Weights of a small transformer language model: 14 layers, 5.93M parameters.
Each number is 500 + 40 x the weight over its row's rms, rounded and kept within 0 to 999. Layers, rows and columns count from 0. Numbers have three digits each. The size before them is the row's rms in percent of the matrix's.

# layer 11 MLP gate, 512x192, rms 0.0579, rows 424-511, columns 0-95
101:541514490471522419541503605442429511526400460441523530542526526522578484493528536505535462486537515518430551496453530462568532583531476489486607487533499529449539474527500487517564462451490499509506509474460422543500532504510499527522483405540514445578484530522580505537502495537472597523
096:538510492529471528473472415486502472540516567473577525476477501470559515457547452519545510567477448394546511459488512441490509496533487515505499473507569523571491502526527557418537493529468498556557470515466473541519522510483458497502546508483507437516490433498441489460517505488482474459
097:510445494455538568553501527491499465594478497480448556465453386512614517590557488514530470448547554535579504456480482486494520505490404501525547491484462488504496537527452578530523503475515537567472529467486491525466463449485448498487464520552522535443521526478555442538522513473535475504
102:513519503475431587554528435518531445413405517494470566529499521409430511481508504518430526486465461530456533524527521470476518504561599467515550433430452536587482496453484500477506494455548546511551524567538509517519493439525497490492457461471513468531526487568468498540526511507445506480
104:533588457507501473420567582534446507525494532501407499527470538553468544444472451565508499494487508428531489438492478480535498532508499582479476470533573450502532477542485447567504489594476526518460542509539469534512526483454472460519511550484511486533542475544440495533479485452479498548
099:515473523476523472510451480539474500474488491556544541547483507495518538555482501491469512487518524435491501475502509443473429503586466560421482545455534443568549544526519445497471529504476532464519459502493541435566529525450469447480601431567506475561457494527489453551473550481435462559
105:488489517528472551465526452457422514570514482499503506527517501501450594506496508436549465475414515532555532469483479460497512507510492561543471447451516417521483564486458491502458516602506521517520529482444496561511466517505487504534457409512448468526431518475487511479473509546523506488
102:488509528455521456431414447535524514514480444491479565430504474548534470495544434478482422514530525589543470523542501554546537541581555537445522474460474515507517529523466418475486525572457489526457484537511568521514584533506537476479511526443520473517538466493490453497428516513541491550
097:453492466558516473466424446478525521443633471441500497528518431537485545515473513455466487514540474475453450465466523496462508570494490527545506552564484455516543502512475433531543540466388516483466581423512505479507492452520512486490518408469522506521506523528535502554557490455485548492
102:511503503528530473552500510483469470486533462517494475508505552507388548454442524488502503539545551530505487461535484547407534479454465467476534534436467502429500439503484523555483452410489488531532475430449514475506393509502525540497457520513431478481500447537529402417495507504447522503
105:484554486538517453567514491553502530521350497448474520387499449482507539473430466481509460487394560478534465509537444523492500511528485459502413506516505571528483466466487432494502521504444438547465464504545537547501527465450535567529464447467479491527547452485535493471508469423511474540
097:486521461552427515488454569516495539501505474503588518469500485538511482441479532472469516533504451535516496553526465537504522516554459535527538417397547450533487517442424511510521509499468561489556471514470553487517461433501545433470485515545474457489559447549474523511438478424479447542
105:434451445496475517515541485476442454504477451505499451434460483511491487559508514560502483523508497502514429516487492514572528562482519588481565493528438463482526506492430493468492444398469444461501541427536457515460472502489547494494450521458550528495414481437476469518468430506442513493
097:444521432481546536501495540566456514519498540510527497463501459586400489512476493473478508471552508542542469495437510495540470450534515513530459458485465460462521451474553420563555481481588585447480474511487499484486507574487514461486542533466538506499497494564516536551468529548551510498
104:505516493498476472551481517479486460490503434448572514515519480519517486484492518551470545525438551497485553499505539518447456420497510505465486509487610532476516488498446556524551530430519488575439438568502581486560536550483378541476441507480481504544473551479437517518436460594541446456
098:532539515498542442511452532564458532530533518425517466499548535533531513494531488442545493585446498445546513474513498418490438467529507471558454514408518495523447461551563501500490488524476548501488543472517496557501498580483576434494463512530510456543615458519504434516503530497454537480
101:485520512529513532492516480491490429584495532519538477519469523508471484446493481456567473543592500547523536473468493491539458495564537447523502535443456434552548441429537453577513535512460458473522503539546539517482434487436461522554489570519480468447562514462510519548507499442430526465
099:526500455466504478487549444447486416407346526559521528544572482519487557540450547472539531551524523539474527548523482510508507521494462526448477426424504564525465538506426577456464499539459552444498437426493546566543495475496481515584522541439458460515495508562509518520529527506523449518
101:551546505512563473556502446499535498396552507576554435528517477461450504469446499517546545507484497548481484482496490469544477527555490488523446486447474515515515451483478492504462524557361499480550492514534458446505499495582499521552546501492552571560462501449507508489538470568487446489
094:494474594475426441529553563499501508498511476443459466424468522520507514486433508493492408527504498506455489500497537529447593569553483477464459453493447493418467428478573560478503501528476537436475548486471509410509538533530535559499454563551464463511522537501498521457554490542489518482
099:428533417466472504510547481474498488509500517593508490525491507467477484492505559501471518488518508470530495512381514543563497542449467488582609562526572483503523490504562544463572467534545537407469496457469557546482507518456524550502470437473501485516486518466437509475528525545493510522
098:431440552482506486451451556538466527465512465532436576521524495501401496503495483526522459506459415534471474578584499440508504502554511472501511517497515491476450497527507529527496519489545524513536489453504470450538485460473470507482548566457477588499548462467520546431522448594457522459
103:442502481477462400552543579518477530466468495490524516498581483506497446449477437471511587464538494509433517532459462534482504491472512471545562457459540516522544447491582446495516497436501521551479501473553446568508491510536491511479439524498555489496440469515444441501508466507427490567
098:536463585450504498518498422517452451541569539547485529528544459583507461505477496501513470537513508474459436505446549485546462465500488534495493558446518520477479496522552528488537530472469497503471457449591498515446487436510419448484461508496511459548484516516480530539482508444505524420
104:462554601523537506512465461503541503509412484471451521501505477510541508503590482506477444455442473465537484520549463509486418479487428521504414453465487539527526481511473507502492498544539502446559519496492565490478505465547540464457454516522442498501471437489461459493491509466525518533
103:471478439492572564469491504514534528510448578413545497495503516484544450465504596548526424604495482433498523556499484446486495523532585467450475500503549559487577549553452490447494470459513525532524508613524503466490518546552560521454531485457513501491464506538477463539469540527575516526
101:472517495477556489484480407500501566490472540542543550472513536503513444492460499479543448511486563444523523482501495551493510538484473479505490512509551529511460493471483513540541480486556496522474489447496464563398401529462550577470478509508510459527487461429544505497549489498559515500
100:473468501569524441538483523521568586482511524578527465505559517515498503472516483500406497490507496593541502553482540532573553454486481510405484496493521525510563508466418484570444516473474504564468449536518465420558459494544514455467481508557506478471484525522518514541533498550549525500
094:466581532424505523442504501501505406494466514503501483532437499469516536559544547603542465509484470428524515467450499491460461530550520553480566452528468429468486587547519474489465491488448549499479445466520511511558522597535475459548528566539513454491534496514474539470520422530488453484
101:515546509422499489508469488520454564491505518502443498526471502522555568529535515440482533493419529496546541470499488450485407438540519548576544503535494485486533508498496485543533435518523524526469546480481461547538511475497471543487483438477531519386448447537493534438473531558513495371
095:516546468503579471519479447529494496494563507491517458495446505514555480527517516462452443478600518467530474452568478539511467478448475530570405462487477534555522499503484424557504456478480494513508538499504500487484509523533502523393522484472494475540450460502452541475493498479524473541
091:556516544454472520505502469594503474471541465538563487481433528445510541525529472407414501504465505478504485431503511463563489442489518490558468485518532502563511491468502529527500527535509512486567450490414498455509458490508492533505448491547472473537525442516548505465567538462489506531
110:519578471480536506471464481482460511522528526540506455475512486472438511553506598415490557550554565460508456515566561503535470471505437552483531512528488489461471495429480439481486551463433459519476454473470539524457438499548396461520539522469533546504492490557492523541472463473538510574
088:457531506574500555564488537447475486505492445519426445534453470493489440541473488503576508506556523567445502564475511514534504573487468505492501527467561487477539482522540537412433474513475507484501539532520509555514495469507419472447488553425485544514525466490521468526532486528498521564
105:509513507474442343489453446460501501504477459518489550472531527459571587508470506583476405512456481566560473474499546513525553497507474512522529474480521469487478541479524539526509543549504589474530457555526550458518575465499522496492450471505501440484550429520579532534476534419480541513
095:475540518479460481581477503446505467448481505503487503494582558531609484495449427622433543481550505497501414424520541495475548571486515523499490444441514402432526592436525518585495525491451485509547489465470579501444464519555587508546429497537402531494505509511488474470519505523482567512
093:524397560478478542493436490530428515426490506536561569468511534545586513506487542495496487495489474533498532518527490478500493523527483490484518505540489518464468530457442548515495460500521508380502500452480493517494511510432476470467533518537488528555413597611532560495525515494456530493
098:506516495536599457449498548429417472515506558525493533477518467466538543400511539505473553544530398566518457530384489504522432503474438463527480554502513480479471507475479508485511528434520540453459509531529400469509542573438519457543493497464500484533494481493554508515539409513527525533
104:496432492500499458554538525520532562526499500498509445499568536440469477474528508438501485549529532518432554549493448425444548466518472546456420516493477484500473437483486498518531462465546496426507545512471571477482499528465629541423555413507544498513471440428512434488468520509450489513
099:515534593489490487440510536487519476532479504429428508527538522496470544521494518515533526460436526517416474524551455455564534520491483480487482450451528565424509480528538551526493423527565430488493491514458526473558508445484513539488573456453470546537488539509428490547476442502465502462
104:460513568575490546572483506500499486522465528456521447499484457445557511476555452514500512446531454452497505465529511534480396483497430490506477473434492482449487496521524534460481458470513530524514473564560514499475525503473478509484458506486453534556558480515525589476498519544534602516
101:496465544557541558513510448508478515522560463554466438509537450516494479455515527507563460498493521507490488570520528566389447560481477514476461476494483474545480511464508566480433518565435478481397517490462563450539544477466531480479516457610518553497505483441515536505440420473468502542
101:512525497524533469490473463485545437602533582512408479538474508493541533448500479458483472484486580537471506496550467461548480526542478525454546465503486572461551534499551488461443470461462480459499494512537502563502497523513464469549462520419463575483557483527494424482555545539496479509
105:484493462387533461515566501489515487571482487485585547478538492543445621462532549481547542490479511561484470570514584453473498463527406557513556502426568573574414514492539546529459494538532527513583458484557572526581516488532479471521509539492453513564468566501516536489479509537545508435
092:551433441402497511428431515527518446501500470517457479590495514479422563501510517482483529465511462472495506465513424447462536513613480513536442516492538458484517549552475569483551505558545508457589487463520509484485517613458471502517481509497444489567521553462511493489439505506436559520
092:513548441453498450510468489507511479442490474442518534514571517505525460527535444533553481580533474553610481553504439484455512498462509483495509507574492442487468430513543435481499414460524521550545521489563458582489495468472519474549494466474466492562485510536503453477511472500445477441
098:537498556526534496471574480493473447516515520481508486456493403515520468575445449488491431442486601507531527448433515479574494532480487527521435501481486509519450574550481541500506541466446514465436511490509546472494462503538534535488503507538574535467489566452519537472499529527482481474
099:484462453562479475487540448484503534527500533516528501501533450502511574448393526497445498431490542580459445505468558434495474554475446444547449420516448539461550538555536501480458467520534467472533465497493556539498504490489508527539472555552474495432509462562482566521456520470485471490
097:603451523497471496501529541535468469555555445535492485508515446548509508533526510492559476464535452587534578469528445551569459453473466591471432531584484530530427430486484498489477476455531485490474435499501546476574472528482522500529521524448485533450553526517517452462559498474487549499
100:481557505462542534451562496531508492539546546516573513505497484526523514488471517474554531472484502442483466454532472560526572496432474560430512461573548477481445469499448424419522522513494500449484427516441532510482527441546492491589450541506521432569470508452541536506553498514524495499
101:533437509482519454474486480521454539533510530486518458438526490540476519491492494495546545552485551489557483595523511442457531403469554483474518520534515461546474509496527525522440521458505485578504510542463448548475478448496487467506534524528548538523566508605421520524475587503492474477
098:523486529462475519561524518530451446454523563525522568485496527504547481478477522576553489556408512489481495507462577487486571565535530466495587432517489480482481575472511461448494521483436494467510482477495499428442521516491527446570450471494491491495485534547538481454499456546432503456
104:457486544476470520530493448515537476538405498515427496427527533485551471473505478526468509541475459463537453503547484541473507535550465482505481514475491504488544489490477478516477534540514515483449468458527469480568547485503503454569592513469480480479505422520512438467595516484484512491
103:512503577529533512450514420530461500560534518514451489525522509579519493494497486483509534528536489503546530505448542560493482454572501460596447505491448545472583522459483525567516462453475494473444467463470422448559458498469473486467513526456457453445517519458531449425486460459484434493
106:587517534540497483500476528492487452510496499437496499480471549493495515436517566501467473450510386481494488472576559437465385503541494494486529455459451508519510524457470498540499564493477471542532515438542549527532493512494526537503445454433496501456543521486481543502528467465505511457
097:503487494544423413430529472486485511528506540517464509463586562545486520505456487523489504566512440481435568548473474559441509445488554504473428490508455462515468515536478469494484523595536560507522459473511510437467518465383451550479472546438485547473418464529469534514447515493546492455
100:453476513518473534433576491502445506488414409512514491526550489471480583549502463495502495573565457499525498511492474428538526595509524527538472519492529453506496439434426543561525437475478515478496535452556522497506526483492477459440498503537510522396461505472460517507521498462386496482
100:478572518454466520429518528413498519456439455590527532571504467518463448564476489494512553441504563489404494512512498530490483510495449534564537534538533561456457498536443585527538427482461512465465526493505574561474521540541515514516442416551506535504476538575479547553576459444505468505
100:482498489459494486543513545518516475487483504506510592478472502465475513524564473410540539517537543440529441488506498497589482562514583536527499522488540485480498539532490553561437562557568484450471424504459507496528536523495546538540504531525522543465427460552515504536503486504505457433
101:504482459515501523523480452545446569464494491497543495523500493539490512536436512447567544576527495467532533515502511471418534536557522506493523519528501453474494513539434486489432548499464480532501517497476546490452465422478507468474417501522507469412570477558472509534506468469450516535
096:503503530499495523467474407581511505486491449487520499551504522465539551473564502444584553517510561556523484557614516502480548468525440516512511483480423453568526460476428525452496518466473543463536483487512517478482461472478529501503526488544586506493532480484455574491581466474514558573
097:450450470482477527519518511528475493459459507432533482437524516500458430484444494535476519505417410417512529520555509513585571501532470496455456479521523473466476464510465560460533464506472534535573452480464533407469427493473494505498516479486464481463484478527450535583461535490520480541
090:503454493461511550581553543515490493532428553506497484560491472527542617462490495557492471516498522521527487464489511509497483527504531528476512487496506463524536486530458528480547519511532499551545462503474511441602494458500518518518544530532477485499456569448510468509554482471499545606
093:542498494505435532479550470467533461565552583514505465537555536496547605458493489500459503510426501470480452438535556509525508499577436522474454538465484595479542489500475500481493474505555499453546524568457453481532442536535545555497519455466488493473482534480464549555502568489463571448
103:484546569570497533461524522466474540489517554524501517518529446591491456567512510504537481468541486486513499468515479539568465550552397541526508519555515443482520439452505519471527480532527501469556497562535528471463497484409491436455496436492510500522473475550532510541495501563468464608
102:559517522437465436455521526457503477518487503482517542450527471484441478489560544412552487464464497523482533507497515444448507443596497364443495519492543525519540447508527485472501479482401527527442497419557545525524486421478522481492458432485525539536499519505473536529535484519416457497
103:476449610570600488458521478447407478473501523522466596515526549482538530477415541536560416531490559522568503511514466481511508499475489455514539483485404520499533497517456516492544497485524544450496449505472479510481544497535536526483505526522474484529525547510516550457516479554497496489
095:478487471442511462450488529488579463435518537458440459458521450519455531528434460540533476481534496482451502452527470448514560481468484565500457421536456539500559432518487470515481531497482463528529493396574482522512499427524539483569472519528440449573410505482485509483471439501485522506
101:516511463540509508408574412446547564466542524446533535459489493528516538450542531558456463489543496526459459538533500524461523546591475499504475518563544549456463526471580534531475491503481510487508469393466429469487482472486528490507487495519487568496520478519556527544444492474460451521
098:559512532466455481553457590445542519521508464518432400601430479495496528523529517505459533581540559488483566481502536489474509500553470474487572517420502506449547463489503525534469533497542505545496516498524511503450507468512532546476547443498564500518490484515513400510517422480504539520
103:583537507435452484455484491538513493475513513432523578559506451484530532536549568449515456424439457553484478428438449500463511536487476489468528512473525537518567499510525543471467511456502518543424524509571449441582487525431492466473558561530454462490512477513478537569553524505502455476
105:504528544493522494546471489560518521537511493596533544560536549569461517478484495552440451483493507542414457483547569480489477544558495528515439496432505533505603492535535503554571545452507559462525521515651475465509477495435507433531522500531492545465468513468489559485484497551502524447
092:552457511462453490477528451508482422544529509437501476518501485543496529524522498571497474507505502500529492553565495530501494509496490517537508433488526468434423536475552519426540499497489511498446495531443530504449471551509495509433481557479384539503512511474487510522501542504426444476
093:429568585492517520568513530587499425539514498450526528479448486477442519457520459506511533484482484446512455503557538518440505488469448462485531442487522461519505497546533517482527510526538576507547491523484399544506554489484469491538557471516422499508530493520536516482484532560454447561
096:463434483549494469492533560439465462438550439518536446498520441501516459544558575496491537508490489443467491528575479464499527460513477478478535530503517454513481493539486544564545484485555510567504481546559471545477522515518525495436434411431468590418369466515515484419504539477507456437
100:473490504528548476519437508540467502542515494450627483493501480467507454456482503520524470396411502490508433493526449487551497507459494484518443484484431534500530481502479475514484531511462531558461453517547525652481472465504468528497416520512501479533504530546465504525522500480532494544
099:452595513481581462513431512515544500561554494443443429466490492533512462512477503481617483451532559492520470507514587474500481533516477467479515538397495575537481496443510479432495501549481475542585444490542458490525528501452559467474461512493466536615471466460566483501543495524424467561
098:451465448573498430441509559414532512507495437478430508473525496536512476467516467547540507534504479550538541488465451506509543428465460461460513476499429473516515537513495498451571549571532551506482438494498528462512546466431446445532492510550503493481489464426493525424445550505523504457
102:547518442494593505501473454565511528446479453499473493549480488540523494499499509501491449440496541569588513478570536502560489495461490473527475525508527507535496504463478520563399467506420485496506560511525440509509546573466512453466485464489469462525534556533486510521469491524476513476
100:487458482557425458490506506514536479495455488483488496485558494536505482523483476474505571561425469445505519413516487522526434530503507506550458565546517480497444463468549484585526509564547420508517561495513474499514563452539525486511506504434513477502616510500468564534573478476477536566
103:481530424570509550513434549515503516479528435601485526463480517565514531503518598515522498440500465526515468455500554535556512539473508534539497499392557525490509487499446533537470536518480523462537435536496487483439536446565528569480506478511489408528526522535506488554497463513511499497
097:459514566468548571402500531507509497546480468445518526421451521519444565545495547492529472544452526482446505470430505501523454509534479487530582540483564541486512501498506499492562473460482483460490483441490541590439441474519476454462539503490520462447441530506479517527499456529516577484
096:510533460494468454504538547533444473471505490481531456527534569419481555499572452488505484475431520431491486533565498503531580496508459533582558487501468468574528468560482432583491568477520529560540387545515453525541522473505467500466553504444513520433551552564453447447461502517469477490
106:495528499467553455527511532474503564445475497509443552452444518511450451529478550520520501456460501439564552495472470455517511440513456494540499580526535466496444485540534461485511570528508453525569486450508475473512601473497475517443539498489535509434475518460488430489535499478426529478
101:510454534569485502462547478485548477575462479475482547538452587552528514470517545380478514513448449480561458564458521501474467508475526537509505540516517603514534529538489466558500564476509489459557531536466463511497475538439533489440509414486488504491534494499505485572510469502543514544
102:522518500515495456489463441543548410484516432537523515502495501450544494555496498451540455614441409480463484535484518456493511557495534511517492535543509427547523527494497476559464497528553490591519542455546549463486455547494516508479473522457512546566468515458469451507486526474548548515
103:457488492534554530492428521588577501612504487514512550507461515551484551497475485448528576560469500441555502436482551499511470555492540493530520492509505557538565514560504430463471493485518528578541521519489501524443483515541554550489478509511434478493492483660529512512545541474494498469
091:586525481491557522440475494482505489512513513521500560537472489483563487537542534500499501521473494420511556523557494447452477494403474448513511459450399621500472521428556499522465493471470520530561527439544431453517505476465516523498468456566465475442539450557474520474513509511543463542